{
  "d_model": 256,
  "rope_fraction": 1.0,
  "attn_scale": 0.0884,
  "init_std_qkv": 0.0312,
  "optimizer": "soap_variant",
  "beta1": 0.95,
  "lr_head": 0.0054,
  "final_lr_fraction": 0.05,
  "train_tokens": 673000000
}
Each number is 128 + 24 x the weight over its row's rms, rounded and kept within 0 to 255. Layers, rows and columns count from 0. Numbers have three digits each. The size before them is the row's rms in percent of the matrix's.

# layer 5 attention query, 256x256, rms 0.151, rows 124-127,251-255, columns 128-191
105:124142131117112138134118139133136131134138133137138116108151142144093131137121125118147146171137148137094133110065136155131134068080165116116150129147136159205111063130114123135101139119137119
093:125108175140123121143158127129149174136131092124101109150152075159156139127128107153118121138094093087134129087147120112116126134140131140144107126141141124144119148134115151147124132121137136
106:141095118151128137116128144099162111108091138112150147091153133136133096127137116149139151148126105131149143108095105068122129117109116101098156135118174129150114169126090109122137135125074181
110:095137133105104152106122112142115135115131105137117130135135117126158142160136116156106171116137111107130170125111117132174121179074149138124142136166109146129117133149130123128123150102113116
099:181105116107133103106114143130129155116110131155125097128117194129101129114138152129098137143109135162153129142148142130109143165081117170136159121115128112134131136136160096081119132107112067
107:120147102134106094096148160131119132152111118118092154137223148104132102179119122102119142147117167133124117137089130128130098140106095133120146111133131134139118079166080153118098107130121150
115:151150171132105117114102147123126158113095113123127110129101124158164119141148124141172148162095052131137128128132107129148090130129132132098079119117131131115082131114136132143168100168087105
105:162143125136176136096168145055166128133113149156145161109132147109120130136114109112107136094088124132157144093069141098174136139053165128138165150172124158149099149169106078120132128152130154
106:118114153133138127142106113139127134045093132132143123153132147138181134130108125130104093126133150134146133133111122131169088162148128128113160135124125160110095107116161117122123148119134107
# layer 5 attention key, 128x256, rms 0.147, rows 123-127, columns 128-191
099:138105133116143152140119113119158134163133113127115146127118120115118128143109176113112140165144131090134106140162150134124111150123132102106089140151088150142113132100160170102154131178152102
108:176130122134128115146149146129119102149124121062155079135161109116135153117091122151096160119155140187057096156139128135157181148118126069154124154137146184117103119145154149145151117124108108
102:108088123122139124126108148170128117160113104124059119142122122141136126116127125116141145132138136131101086141171146105104093118113148127153141129112156123146167158109142115106106113126136113
114:090136149118125162170141126107151100168141157101152139151127137096110113135127134130127083140100148127162132127146122104146124138135177142126133162119147191149130169087087153155133119148104169
108:136144141125107140153168111136167129099108147114144127162109104113131154124084148154078103143117128128177127135053146162121101146100158136157124131141135169130116078107096156153158148129150093
# layer 5 attention value, 128x256, rms 0.148, rows 0-66, columns 128-191
097:121103119106125129126080132116140156134121157167140122110188165125144168108087106151096126135125116142119106139108138137109112143084103145145172137160132134187151156134089104141124131155101104
096:129159073108091121141174126139152169150114145133087148133136149144103148113120126131102148097136124111130124169107142127085193144122084146114139156122144091155127141159095126141073120099093101
100:138125131134132162136178162137143122135158136106106147124174137139138117100112152170153103111150138106142122152148119111130168178127128131139112096175093192087125155145152148153123133070117119
102:148099124131138151141117126132125104127085112102102169160131140117164126146125136154168124110155137133122122141093154110132187156094167102113145111117134112140147140138105134149139109164140087
097:185129134163131099076146087128117143107136164119149151152133104126096114140156178154127120131168169155109101141129168123123094118160145089136079140145138147183127122142122125087096106118150105
099:109090141150116112118127116137137087149152130116138141132179130124128117121109130095153110129129106151138133095088099140139109135126098134093120164116139110095138110134131127144110105093106130
099:120145124105147130131117087179127127140139130094135137174108123130143099132128107135108157114117125079131146130128095144138084112076132105125118173092121130102144126165129132129108138180102141
092:118133078117163114111176127144135168119142123115116130140094123119135135138118121141153162110127136122171132141169113074087122105124154143152128114094113170130113125148115113130138157130129110
099:126179156111096113126127108123146093114120126131138082096149139119134125114121115086159103121136164115131110119110095132158072153126087126068178166125156113134137139122073167176115107146103150
099:107146098160169091103153132125091155119102142106096153151163134119152152135131153104076152135117146126136150113123119168178124146107088148096098125124138118129131123156126173124175100129137096
103:132138160116113096138171092139156132120142125130137172133139118133117117116144100180124119132156122130147149128162147169106132166129089140130140171083095139091120084095141134106152112118149182
105:121116097095166158150104097101106143170126128167102101119133133161057119128126113150124106114112178160121123130169150157113106129149123082146120135150117128097168112138119147120141146144124097
099:165145164118145115119142112114120142115093167115121101165142094181164127102163138145095077135100152124152123081146165159137130115144139078111125154119098097160140124137113124135142151131121132
100:139139159152113166136169159119125107140146093125112143096157156108123112097164108100126145129141127119143119175094106127145104127096145112121102114093119128121113138161162119111110095099137107
102:144161106103113141090166155134164117183139114168137107146143106124111148177127096125144122159133124134096149124157165145137124143147145170153135107105129123166113113123145098169081113180141096
105:120119152125137144120113100151134132079102102133136160166121136144096099165100120150139131174129140105140109133079092103177130121134128165124141136094141149151095155106163099094153098138105135
100:127104155140127122136139122116180126122174130130140131110137143144099135131145134178108104134119121122141114152116138143149150131120151104130164085149129134165144138117144138146114110115118086
099:165152098097125143149110100118158134157148162084079124115093117111086140131099110128123138152118162125090105131106188126147174122136124088125108146120112095080159130119093141110127137155097123
108:112106114134111078129167123130135141128149113152138141090140131078131175122121118149100096107165081111116116120089127134176138046132098116147076129112146104144108138093154123146126182104122113
095:115110129150164132134082127153117163152142126110155186159138116109122146164116150112119136119120159162081147098146148107156092180122139143134121141075159107100106122126125115132082131128141165
095:133107122139108142126137109116132122110129126147172102118132140134145124155115162119085122125143137149119131082111124155148121128094127161160138118109111127135151134133165130110122104131120108
106:131135095089090160102127143113157110135157151071124136130139174136161149146168198124108100186086123150135173121161188098101132136110108082098134146090159130130171137138084099148112107112164147
098:193147128116107178164090140114144135113116145157166108143161125141155136137129089137092128095123108134105076124122134100147138138084113131093133157161122174081140150146114143100157116118136097
104:083133107135135141147093100148141158117110145118121116148098135125117133153134119185146131144137137111153069133100146132090131147147111126133107144105116095116063096104105140111117125154091110
095:112090164078105181129151159135112142128101102121103156120166109127058124122102151149140120106135099145086131132148131126094115121094123128109143118111115142164120173141141119094094131133136130
101:171140128079173127116109107139091125108114159139154084111157112105137132112085147105103114147110126103141142155102100104103111110127094148102087125143126164140122144116127125158144134132130144
100:123108133124147145107112142129095128166151135118150148106129132117083107139119167148095134098118129128126135096112141128081159127134111118107137121131085109110124113125136158130162122156161115
101:106145157125125088136143145140108091156106137108152120152166131104119146106115128121131083115078148122129149150150117151156130100121126129118127092145130109149123109130154105130169095115144173
097:127140129087139157127120132168124144128102157127110142108156153139141134174164175142167139137126089114114094131141096119092153093097114113138104160125143104156129128124082132142138119136063164
101:140153111114129144166181099095120135142095123167188114155141108136159103101108150110118130092096121100119169135083161126108116135152111128117105114133152147089161137111095093121118151138130109
101:172106134095140099112195141111136171129147115113132118089146116088112148120120180137154141092141089148122121140119147104139101124074074099138107110137155112103105178130113140110118122151109125
105:108117163197118123088110126116129108109128112091163141135127113132124084093119131130128127164114145141150113118154076123135147123110105099127129181139163110105128095092116107164143145143123091
098:125119116135078116123123150114193117145132123140142130125150118110111122125109072137143135095149145169133125128107073117086133136176139138137108083156112100136136111101132079127128117150131138
096:098112151148178130157170141145112127135103139144133105113116139139150131103143125149152159157109170108127127125097136137124112106140142126182141098141122157106112125127133133145130132137127122
101:146111143114112176113143125124142158121129126117161141163114143156158132143107102156104124127157078133127077104140116155106095126055149142113108139150097134154105131135086146141161133144114094
102:115135101156118183149116129135077147122089153115130137125105131127094177110160140155137125118125143135091128132126140138131109120112130132119155132153165110160174103116134132106176138122074098
097:125135154126142111183153132110112175126126168130149145127091082113129113116125167129121138125078145145117087131128131122106140119149106114151129145090115113085137170088156129156117176142094127
105:143137149149173108150109080107139125126166138137113172128134164182065170151132108144135142128111111138138146166122145163119117139139153120113110148118125110086095147139157127117169098128139089
107:072138124138122215125136160105103126112142181187118104134139117134135113147165131117129107146122126133165128154184105101108087113101139113107131122120137163107130143156151149123123127069129115
099:142137143160128123120144117129121076133108122119119138116121110108130094138141118105119156138124085142175130184142099144080113087114113102152090157165105111149115149140130158089124143100088129
099:143167110120115137130114129107120122130149105124120122117160090137153135159162137108122175106126071099146136121109119156101129139099129119123121133108113113131138090113138180160158135120097116
100:099149110130106145113128162102140134147088169133088142105110104130140143134151120133126109137114121123091097108142123136136062110117092165109117124127139148131069130147166164138142141095160137
105:125114130169118137122122134127123093166171080136094151137159117124136172169095135093141150112092108171139132132141116112113112127096133138152138063104152136104113117112130120124106126126155118
097:110154102115129115111162133117173145114131152152163155114151114141129143105089130116113118188103128185153153150128123126148154114136163117098100114122129095099131087136107123169185074129168142
100:119117143156113101142109081149150166175143101109115137144129128141142107152128137139103101123122137097145124103138153135161143146157147143142134098110134141155117115106120108137122093112123172
100:148132110106148132108124142135094071182083152126121114109153164102145152150126132166089131122184105133149129114131117136070091135130142077131125118137187147126136136127123150163104178155150143
097:133107144124139151123129156163117151116147089103124134095118126090133089118171123133140136114180101165120193077133080114160134161120111166120111129182101125107134141100156138091142135147103127
104:116158090131153137129143124127073117116150132155161141146083152093126168128091117103176133170084149161139165133125134108109136120134129114110146134125143103102123110098166137088103161156130111
103:114160137151105171079122072114149116137097137083126133156132161123138164077154124112087124136117131123116125116176141116117133109125110134141142130146168157084143100146130100109108110133172075
099:152132144145148145108110133150120072142112149123166137135125146114130130140136119128092130140125106156177156154120139095136133127107100141134148092142154117140115136108130186109106135093106102
104:096094128144153108142154164116149156100145174133106117147099108134138126147122125085083093123107163104151155137086178107117195114129150128140057083132132130117111132091121152113124144109107191
100:140142122076125099105114119149129152152128164143117165142105108130130144130101137085146136108162114141173125150124134099119132124164180102141151110135088123108115115092146161084122094137096136
099:112164165087121164160129104133124127141082095140133120127137142159126121129154135141137102122151109144147084148120097091145111164140131104134131092098150123101120125148126100143127145108158124
109:119117139150115102137167099133115090114141163122101132156139128194133080135145138129108163109132132141084127154107114130097152131088121151161101083127138150087103124130131107151147140108114121
098:098121144106113152152167134090122087131172115087145112158133085149075107102112172161135118120107131134145121130105147163117099088156092142138134128101124145116118168154110125135152126135145142
097:183100075069119131127135123122099131170110110159128144180130150084125121145137116125122139119163097127169141177105107133146149174128143151139115127153154115171134110074123101176149133116172125
097:108139121155147169123147125172135124158171138126191129107138126135123149140169111131145076106141095124091190101113119115164120090119144113103099110120153149117145137127105109146122101137121156
100:138150110111141144122149143158139122096132160112120183154154122172100106133120133158131115149155159158090119148134115146114105125084143051119144155156147148120124113105126119097138153133175102
096:061131118154110151149165126119100111157144161133153128088149098146133150116134154124117166136157159104128109142117156101122125157184106105133110121110127141094101095133140113163136088157115118
100:113132152158104134117153114114132112119104110127133123092134124139131138121184124107120165118105147161077160133158140136122111136141137117133095139145137162108145136100078136093170136127143111
108:154125153137156105107116152157152164108092102153125143113135141091084136172155142101155101138158101126113144113127086176109145141163158148109133132112126170111118123115137151173144124165109131
100:117125124091125159115143100144125137105140124143161173117098112121151139166123152136136124143064161135121174134130082114136146141128100102128116103132157104149150098204157168096168105086113114
103:133114155160197131107118125156111089143126082093122147112138121123146164177064175120152140110141122106115140146162119132155142137102125085097094118122137154159115123128176122072113126095155137
096:170164138130147118118139093106124142163113099166107158127144140112146071123091128095096123147135149145121153106101117126118139177212122115116084117150124121103140103147133125097089102154133118
105:105125122160094134149128169116121134140094107114139122109108093115179096120107154147097117189154123134156126119131153129177108123138145107149141099127110176101150117087114082144115125137071129
110:097177147146142110130161116132098134181126111110151137148134145105126141120146185130127130141155120166168143106164124134153155126102089135132091146103111174098134127142129140102107084108134175
097:186137110131138070103118147135141124142129131145107112128130136151122113134121140160109131083127141151113121148168116112161094099123109103143109123147142108077156122140144141156114120145097168
# layer 5 attention output (transposed), 256x256, rms 0.203, rows 0-66,128-193, columns 128-191
095:150106135128119084086131126125112156149166090147113113065097146132168162133154094144119173133136140082134139113126139164144111100117152168161119147148130148141142142132094175108150128121098110
097:094147106114153158129084157157150191094125098142102145119114158127138144195132128155104155127133158138068171130142143131173153128136116090139169148101135105110111125123151160130127127123135133
093:136172153120145151132137152089152124123111095144146140125116104111124111087147119144133159117137151137138076128091075119130131096119133117154124108176094129176115144157091116132159121156116136
102:100138119109118143120125121120137156085110103086146099070131115146114099137143101106135120134156136114147117177123118095116132174143106168176081125119107108164117113131094121121158091124110072
097:127091130166118115139128116097127097123122134123152125107102132136130176126085181118104153089113106138148103139088114155158095106163127131125104093150140100134144166170146090130163151165116122
097:101164136083109090111109175157094143152127118129142158123142081124124140166118156166109123118144130117133144121113107138147169124109149133105143114145115133172125145154141135116141137109113117
092:124120143122141146144106098091145138101147132078163118140103123128136186124159127153135132158088172103131135148114116114113107121114117127118149124141141114101129122118120138130115155137123144
095:088112139132140095108132142152121143089073086091078111154123122131094125150125147084117127098109089112140144139100109140110130149097135149125130141102108144134127137150152094150104164133134119
096:150155064112125114080078129119169136158085127112137176109107177120102093137129101112099113145134147170111126150136120150152131120160171122151185116130151135118143148151157125179128139151131135
102:142133136159138115115131130101109165122123121104122104069119129089115116118112113120131143154119156111090164091146095148168146136151143127130110120109120137144070136133142118150151145113111091
094:101141158132107123111113155156079106137113072144114117152108133157141120097089154113097104156116084125108116114156145140115135136132121123098125076113124104112166085129132115118106112135104122
099:099126131123119110129117110139150089143152136155130126109144131153126169127124146150116125155103109148130170119110115152147131104123103116156106192119107108119103136131098099153139137139141095
088:195074133120104116164163112182159115138110088127126149133144122093120124117126101141105143170115106132108103088130140136119152156089135133104143139169144119115154129137161157145138180132158168
097:114165132130202143154126165121115107100135121184143123112126139161120109102097148141085146152170101096129118148093161126137137125122090146116150094149098136140134129094106153133190135139140121
092:111102119163128112088137143128154177100110117154099140115176113143100120132141103098127152156106183151089143095127144106132153094133055137098132132143087097146119097095101131114161116128156130
097:064137162112145113102146091133112164105069152151102114143151143156152159119134117170114133140150143093130085125152089111140098140132082140159131113165131131127152119126152171086117100090100096
093:118187162130149113116121114151156106157102153134132163128157153148095125146149138125121137113122103160143117113166117136132107120132125141068102109123116152143121125099098141132094164104117129
098:134120129123139152143104117081142102127179148097093146131115142134134142153134154132147090088116147123132112115151131130171166115175141123117136160154145123136153145136152129129155128171155190
105:142119141133080105128140113129150099167137106141128134131119144137145133147143129158125096128109093116163114126141097107144128134127139169152114146157131127132100158097131130097127126152121165
096:121125132169142120107093153170094164137134125152129126124101163108121169162137119131114110152133191101090117114119120139139128185156112103127125078096142111091123072154129098132128076109155142
098:119176132131119118146162085150124113158116115143164116181162181115145085161132144113154095115107152161132156103141122118151109147106123130113135076113132160125176149102134117127103140154140072
094:130171143178146171098137124160162132142129127120112120106174143100149094113159136115105122149141130120126115141135131161181152147146136100076141173125119125139149131136157115139123126133165117
090:137160105081138181096127128130129140128145189119119123112127121153127106129115159133095102158120127145137132125175121155128148136180125141093131143134128093098131091123096152152132191152091110
102:076072140125149101165144146127117101097132132142129160142114116139107153134136111155123112129106154117122096108142167147130106128132147106105114121148143118114137121118149119145113132116172102
089:108093167113113155118111098120123130162134109139114159110107116181156128086132145131159146134137140164141115107112122115149139182126081159103151162116092107191122081119105127082159087086140130
096:146143185129150117112128166159146101123106073092123061095134093098136125100110082087113131124116095127142100143059142128153118151135148090136081123134115123122152132145138127144142089107115140
097:102079135099130160108084163115144134142171146141104172092114073131112142114115148149140137151146120113098138083094115085156096192146126100121131128143133128144131077127121122101064105133116116
101:131123159110157127126135121125126101141126137136121118137122118122078133118105079135145106142167151107112117120109092135170132150113101151157121123124146107146116152125154095126127107132116121
100:119129123126120120121129106130157156106125112185115138124159106150148172191153143163108132164129128160089135157118129124104165100106070123135146174164135143108099115131083099134140109089090122
096:118111137135116064152145134137122126087158129119127193097106126082091154102127105123115115136134134135134146151128137145126118149127132118117095130127199090135120118140137168115107132154122103
096:127090129107156127107119115114140124143162166133106100108160131113088173106150151136127106098091124123133099133095117106145143138105128119124138135156099122095166101136119167138095141106143115
093:128174124147143116179135132155151080139093154123134125121110136118145094094143069119147163137111121144118138095106146132156110168085138108120118110138125194124143138071142119112107099155113143
094:107123099146106165121146134160160129111134139152142132129131091121128154126143148142103144158163154171115142114108093159128106150133167095119127142152135130123129147149132127136083078147129153
097:118121151118127090129143122149158137135135168141131132115143141103143129115149113169128124138121125120167114169099123172139084124123113163179119118122107146134120095118063111145119122098183135
091:133116141096100146151136149145132165131113113097123122143126065113142156135085123104093184137175145149122116123161102155121141172106161100145097132111097110078128142116108175110103117127115176
095:179168125139122161120121147095114151115107143172129081128116120137112116149160108118159107148162118145124140088147147090149146142095115100144096126156111146111138098142104131167134113143112129
093:187093128097147095184132120142139110153140125153162149102153122143143143125144167116134111143116128131107127136144130130178138162118112121113091164086076108137176106138155122102128142118149133
094:104154138158102131117122057081117113155153106103163131144125169123117143158139115170130140142153146093148120095117088125119073168161135114108148127167104088104120138102143107130117116142131112
096:059142158136122146137121140110092125133058150168147108132122148152159092180165137091162155147134105119141154139129081152118121133105110129125147120123141153173125126151158134118137143153110110
089:140112142153143116130117104102160104116114130111096133154140130105139128115196151133131191129089091131131188127135108119107166123136155108116127112169146166143108163123104114115125152113129161
101:152137117119142122141077157106168138103130106129106135118128101141131104111113115135134153034089102092102095113120141136091116101131109116171131089114099090131113143104127146130121119103114122
088:091176131133139123136093119114143098174114172156136099129129133083115119114114110106146128135154109113129087083159143131155070115143095092134099083113138186111096193154152141121140135152133130
101:159119127083142118112096142145106091121156064109131144110175101154132127142159133075135104126143087132106096135160118114131120126161154115123123097109127145128125108109105114146155134143082090
103:111160153152109144110170068128108114131105102133116152116132147126130130130136131133119117134150130139125146113161142143133150080132143112080112119159178116159173103114132109105145130145174163
097:080148174166119121101138100110168135127172068127107124116112106122125113102112183136162110137140140116153124132165178130120147123157146166160135120141163107130134158117180134154093200137133094
099:115111113123149128151140157132122089164117114114133109091142159142185154107095152186121138138183161124072094135121125141104101075151128119088133130117169089126117136106091143141120139146138156
092:123092108114157150138117146181144152153118132088121141107085157175128144143125121101141128127139140124096158099161102154135166116080107149114143188159129189144128154150111130142144117125121079
092:121080112106180121144169132155128120114111112127171109150118127093165100143113162119168137155134151124133111179121112149183125157107146138103099116110141130124105160115144119107107172138120130
101:104118149127096133131097173111109147118122105104109162143081135151115149135145111082118115154085069176154145177175174130149116091120101092098186108177156118105111096170145099120109123141134146
090:137107073124094144137114133132102122086097119081120143101117134137131123109182120109124138130118134124121142117132175131118142118117192105135137127101132149107068156124166111140155132100134125
092:138149130135142093106149116142127143133108115127205129161116145150147157142195132128121120159112125099074141135132124097097145075131106121101102098108125123142115115115125136116161122120107117
097:086146155095113119119108129171131130125075127136127153146121108106160098101142125129139099106137167166118137146094099151168111128094144111110142116137075136119160128123135102119132122080157173
101:138116125109096112085120147125090114108146149114089142184129114143126113130111154167125135085131061146135124155137095123087099152117114127112140125127098108125179104128134133121117111106141109
105:147157168101141120139127113108169098098130139136157135165139129131137128110162108101135112119149138086129127176095106117098130110138097134099127118142111141089087154080141105147125133131119173
099:098054125121126091150166092108167081097122129133171090112133131126120115139105151126117189125164124169125126136093068163080113082184136104155110123142131140129136144092121115123160068115101140
096:107096111054110154113133131100117129122113110121094136107098104145093144137137143176136163096138158128134130144119119125142120105114136131145152136117146131120127115147108141097141152110093161
099:087146118176114156155146117101105109160155131140164112122119160136088149178131107121154090107148142146127144108101129138162119085115123136139104110113165136111146137108133115139109154119114157
094:120153134123168154126155129165151101131088124116147111121111122125072127139130149150123100163115164152079164116180113112159096111118141122123108170154089136150164131083138132163151152118166115
093:065094157142157161146123104167119129118135168118131117123120151114147167153092119155093123150077125098123110120099144170124121143148103132152098195159120114142124109130139159167112136130133137
098:118119134178096154106145151134082097159109115119127120204119152148115135140154141121135123112192137088124107102136113106158131131132101146096149129137153132155157109122127141142138124098159126
095:140190148172130128116153124133108145150101109116074146148098137091102149130123111129170121115126119169160158148089077134126113135112091165121116109136134110130113191149132100156144130153122123
101:098128140116130146154153098127163173126066093134117114131084116115154165107151142149146171138070115089124166118120093146133104127135130109105118147119141127160132121098135172135140122140157125
097:113160153088108117114140129070140121098096154135105166096094121122126173159111132101114130128140077139113135125071137116151188149089136169116156092105108130144109133166126123111159170150126135
091:115134112154152097119108129107104124143176111141115120150096150102146116115112117123121095170152122133109126100185085155161141146121147163084165155149105127171136101140078098124088114126113118
096:134124120066138105134129093121120108103097101156133104126135108131127160111120162127168146146156109136139111135096128105141148115102148118123120118076114107174140178118081133109138098108126107
090:083110155101123102118200106120105125134090145132101092132157116134153121136161104118112107135160072132108085169137071114137145122141101134142126166153131120123118130140110138128082111117142104
102:139133120132164157133153146101100112146111115119150137094131117150108140141171121143124164145135134182077142123148114081150158122123167132120112153123129110129120174135149124134123125135125168
099:091168092131121118147135171123126146063091148108151120128171154123117097128125158148124117105128095122159139137109143140152150103150162100137140106108161160118131120133107123128111118115123144
107:140111149115110151087135150064120085119090134148152126134127086148110122116126143120157098154122095117102119125144099120159120143118124152074138095140105136083155083117104110160138152118123185
114:156124125103110102134127135130125129134115159144132145112108164126101156109130150091123103135136119140106156114129130165103138103117096121081146157118091122142131094141138122105125158114167099
097:137131099131129122129123133120141169150158122114106108118059075105161152143132119125150136128116154108127093093123137154119175131091147153114180154136113131121162151116146131143108182097105125
103:140140150128116107143111098176138145164084124112110120135126118106134084148157075093112098141139090104101119137159141107110122189135141147118140162110064125119133096115132123144117136076141132
103:129082108127152121135120128097145105140150155102130073125131210110128165116141127109099143112119152135155102174172127128117061127171103142120106130119128175114164120111133137119132129155081120
112:116144119171141115138162127121096142138135144159114140105123134112142126118144179143145119104112144139127125128155132148119139137169077131157133139109096093173105202133127142089123069118126160
096:139115133130113159124143137124131155144125172147135154108115155115124122084127136161136121138111150142124121135102106136098140127111139087113145108173111098123139128099109134116173108134124159
107:107117125135108132139165113133100146128143138189115081161142108121141137129129133122119135122151112116154125084139144149106117122108091103133094183144154147138143134148140123130149128122118107
098:131110137059120142134110122127116081128104171134166180119118153158149123134155136135121109156145122147121112176127132120112142138140149108188119167086093090098149136092145089118095117167154156
107:130132058143125127128106119130117127089111151116126160135125123098109107149196104116149108115104134149114108100129109097157128132110157149125099150146127071146089127161151098135108143151159133
106:112115142093164155109144062177111131184138134106126111161165126124140084098085160108105093140183171132111105114108140146099114100130129127091123115132128144126081123106131117132121162116150170
106:084144105154154130111112149132130151147109125114156156128118131116093146156177132131090103135149159119193146155153125103128108147119141104118151115081139132123126159151127111100115093097130133
101:146097122130110137139131116144186110137143121110091138142157128129175095178127150133138108092101127160112139079133092110140099123158171111096143143115115120175095095140126130129127128121139158
106:158128132139100164165103152115091128168121122135124170122122157149130156119163163145140150136150111147136128106093117126085123152088164100146128141118117122171143123178141133116150137110122125
102:090134117166111106140071138131171158167154137149095120085131108126118147118108100116160102141130158147134150133111120120115158113159138121118128152112129100104104120075133150126116114137146129
100:125103106129141152129092093137122147137122138098145161163080101116137137138123111106139141148114131138145168135126131149129138159145128128139103160179112083141098136156100103122170093127144104
102:104109119149116119131143140163158120111091105137146142184128143115129128140148146123132110154140110131165121170103111117095117127075109153165140143072140106119118125118087127138138118117161089
105:119130151143195147084127123097108140143111140096109156074130136151124116122109128124113119148127150123114178128165143103146115191138121153075161087135126101136173116129122114128088143133129083
095:165158160135155137147153126096070107117108117103120110122147132157169126112114131114122159156165090132135199143099162118111144077154175113158144165114098103135109143107134218087142139152111077
096:151144141146148143126086172171137148097168112153101083156099137114100176115100106107168130134132118072126109145122113117104144149120119116142127162115144126110097133119095137171109135138129136
114:136091099136148117128141127117108133131164143150134115119147157105124129108106145128137149117174148106148113152145123156100134097162168108184151106110078103167173102130131114116133133099151174
103:139107160131150081142091144130118125112131115163119128101141123122102107133102143078187101124162182133113111129089116123143078119110121119121142101099144106127185164107128104135129119098129095
106:165151162138105135093119152145114154157104116158152110121136137128117159136111135088115098145161129127119152145111169131142139134108141145165142111103156163108151154133152119147106150124120159
108:139174110098157117080160162134122140132174167147146130102195129131139113128112122117104118137100155091131139132148124104130112132119132088101132146133125146071176139108165120134127109112084165
101:153140096125105140130119117123105097125142183158123144122092087146145110147107153165136124123131192141129103080115178126159107123112111134162141135151149122134109151163087154133122172113123116
107:158140134123130152153139114145145122164151077120148114177130155117143151088132111120126095101117111116126145116134098145084132110119130134090093150131145157110113144120113153127118167166147121
105:123149121134167152109130150110118120118124120177123140139116126136104104113150130120140134118080135134144129134128151131101165090147116078090140129113147143090100083132105123129122136134137103
101:128136162124160165124142135092126133155161159153117108167087133167091129091126136111184124117155132126157122110127146168148106156115165119155131104131116084104125126126124099155153142117168112
100:089137132154079136087137092131147140147135182129136121126149135154109129122138147139195106104119195150168163160124107130105149127192137138170148116122132159149146126129110159133125134127129142
098:121188095110127113101111122119106165137152143127188126146123164077177134139119142124130150135165107144136140106150091127145111113154120121119130133082132143158124124112101122118136108128118134
106:095107116129132109098091148111097132119141140146150110121141144134133129161147150105091113104119131117106140145165134106094118105143120146108126132112118158163137129158154108128088099139122094
097:151156146152167095123117115150127108164150101126122117105122148143118117127126151110107115112120105108131137078158109112152113122115120139126130090137149138139122127120131108142091131104141119
099:134118134122073125150104155082095112136084133135107129114103163145130106126122140108092179124127118118159130135098111105146122138129132171122116133141136144126171117137162122143140153121113092
100:106121142186126150130092072133157083119147152159113132201147113108131130125152139105164119078129191163136090128083134139101115123161120108140153123135134149127135168127144152144117143110159110
103:117077135109109136140123075111165145122152140125127151132143120194120137082139118119138127128132170078158085188126107145114097142156109134100122100106138140138083157102157131152125113116133135
099:111148108160125164095151123117115148131136136149064131140118132155115109131102087131152132151132111052149174108151090146115145099130157141181126126140136151150133129123139120150118127123126089
100:115108137079089116135074119157131136119094138123108132093154100090126130114129143135123081132113143150137142124128117144122128104109147116126099137095149153127091100137082162138147146120088167
111:146125101153104128143143102142170151153154108121111140130141120090142163129161176147123126138117144086146139118120165158121146098108132151147139141130122126126180125087103109088128160098157167
105:143121114112119137166128069132103170164136141140125149154118142075116095095087096121135144154146139115123151058134161115121165079141119138085100139117138135139126155107144146184122129179149118
099:115098124125153156111141116152087116159121192141148079135148173126124133150129133161159138210162206127106125154115142113150146146157170136109110133105137126116129100085080110135138141152108135
106:112137110122179127178162096156127164103132103156135160144156097162116148108125137133110100130126131132133132168089106138135120111149138112110129176141133128135119078126120127120091122157114113
110:085135094113119142145146152143140173113122158166113123133092167128146152090158143123129190102141148079108188092158109146145114143152133094182120139139139152133113142149109122150125149151132132
100:166086106145145091124147143147096087143118120148129106117126133134154144112121146168107112127104151107174099151129121180075131106117141130135145118109136137126112180107131136128125118150104133
105:140101092146139135169122138160100089075124122175143136134156105147066141138173101149133146120098134163110112131157141133106089119113137139111139125157078130140145104160133168143159113144131137
099:126120101143087129130133134134149175102151121128135124159109087103162077104136105082128131152124140114162097131081123129110136133093120142142126142149127161108127132158118149114131130108134106
103:144112108154124139097099181094116093138159151158124130107142134129151171163106131124101115125144075128101152148117101109128122141182152131151116145105144090107096098110133128164108153125172141
111:110129130075098115116112123149140141137154131125106134119154128163168123124116115133075132092150119131147104139133120133145096099139115118140145165104118148138131122126135114101134163127103149
099:137144135100133112162100111123143136097097104127154097102144121102201101085111119114129147103203176104100137134128145127100088139152118080111115142124140140173120140121118163139153142103121141
108:174138116126135161120119135170123117162137136147123112172128151093122131088088182101110143107167061091120107141077179123148122094137125106117076169093128128096133068127097173127149166082112166
111:135124129138126153122117086104147112113099185091091109099122129098115125086083105112143148107174101138140112158105114145110114139136113147184152113103165119172172110125142118125097116141154161
110:182093104134168132124151108120140148124130128113109129118131119138084136158161120104089100132075105115107153094139124126149136167085130128122126188119140097118150139115085127127107147134132075
100:092106093127157132153185142136167135111140151156111155107114127096147130119109134098055169165119194143140175091093139157137141095125111124129151121158143139138172137139117125129130133107096115
110:083128124137123115148148135111125113139129157132132146114145103120123152113110153140139119122078116143150059096125128117070162069132126112130174181122154089125151138126112140146125119149131119
098:151123135120147165090139148155108142171127114124125099166114155171127134073091152160138144161124150105138167130167152111164146129120143100131161106122111121147144155146158182153144127158121131
101:148134127170109131135135092141166129147162131098158170137083124110134142135128151148101141185105083145153110095117134144144137092143091104128120111146165089098139131160118122166107134176143122
103:144149116073154114123035127122136143110088127120106168130114134151126150124126128125129164099134131134126118136094105076107150160119104132148101111150117087124134155107135136141142084115086095
104:094096218124058081133123128127162140135129122127123140124140141113140148120110101110152122113100111142132099180114120088132146150172133131119135114118171157146099113115127131084134116146077119
106:153167114125103128136116122106166132131148098150128090101077100128103130136145101133126137137165146100109181118181140113106168119098122148090171121120153156164155113135103130124133147139108125
113:165154132114128127137134123111120128151156156171145130066142135114116082170108120121170107131118127179098099142152159145111113146111126124120102076121150135115109108135129145124134113136154137
110:110087107117092152137144165158112120119096115140170089172134122189131120128120133131111126122133148063139113110155168128190140164122141114143135123147133110125124128165139187125134136118130108
102:144175095133135096121075142107090110128142146117110123147141149122122116166126118147104090122162150119135131132137178105144120140113126171123136128122121158073157143114119128111118107153097093
106:161165114115142131157116138143127133169127140123121104147160145122153087105153081158112138135143160137100119152132099120132129138206139156144104165094093151123084117099065119111160127137087103
106:107065166132132129098104108093093139065073116101121129137117149143145160126107151119127135125129134107110152147124194113107132107112157120135066154145157085130121110101133153125145135149129098
107:143164161162150168097108156092147142109136104124129170107128132103117110149128118123128144100152136140104108145114146118125138102141089121136132098147133126145134122151099169116136140121168154
121:132135125097175133159112142135139113111137093108104107132153133134137137130151105151134165107122125176188117119149140095105130150143116143125128165106114146144123096145114090128137129176145135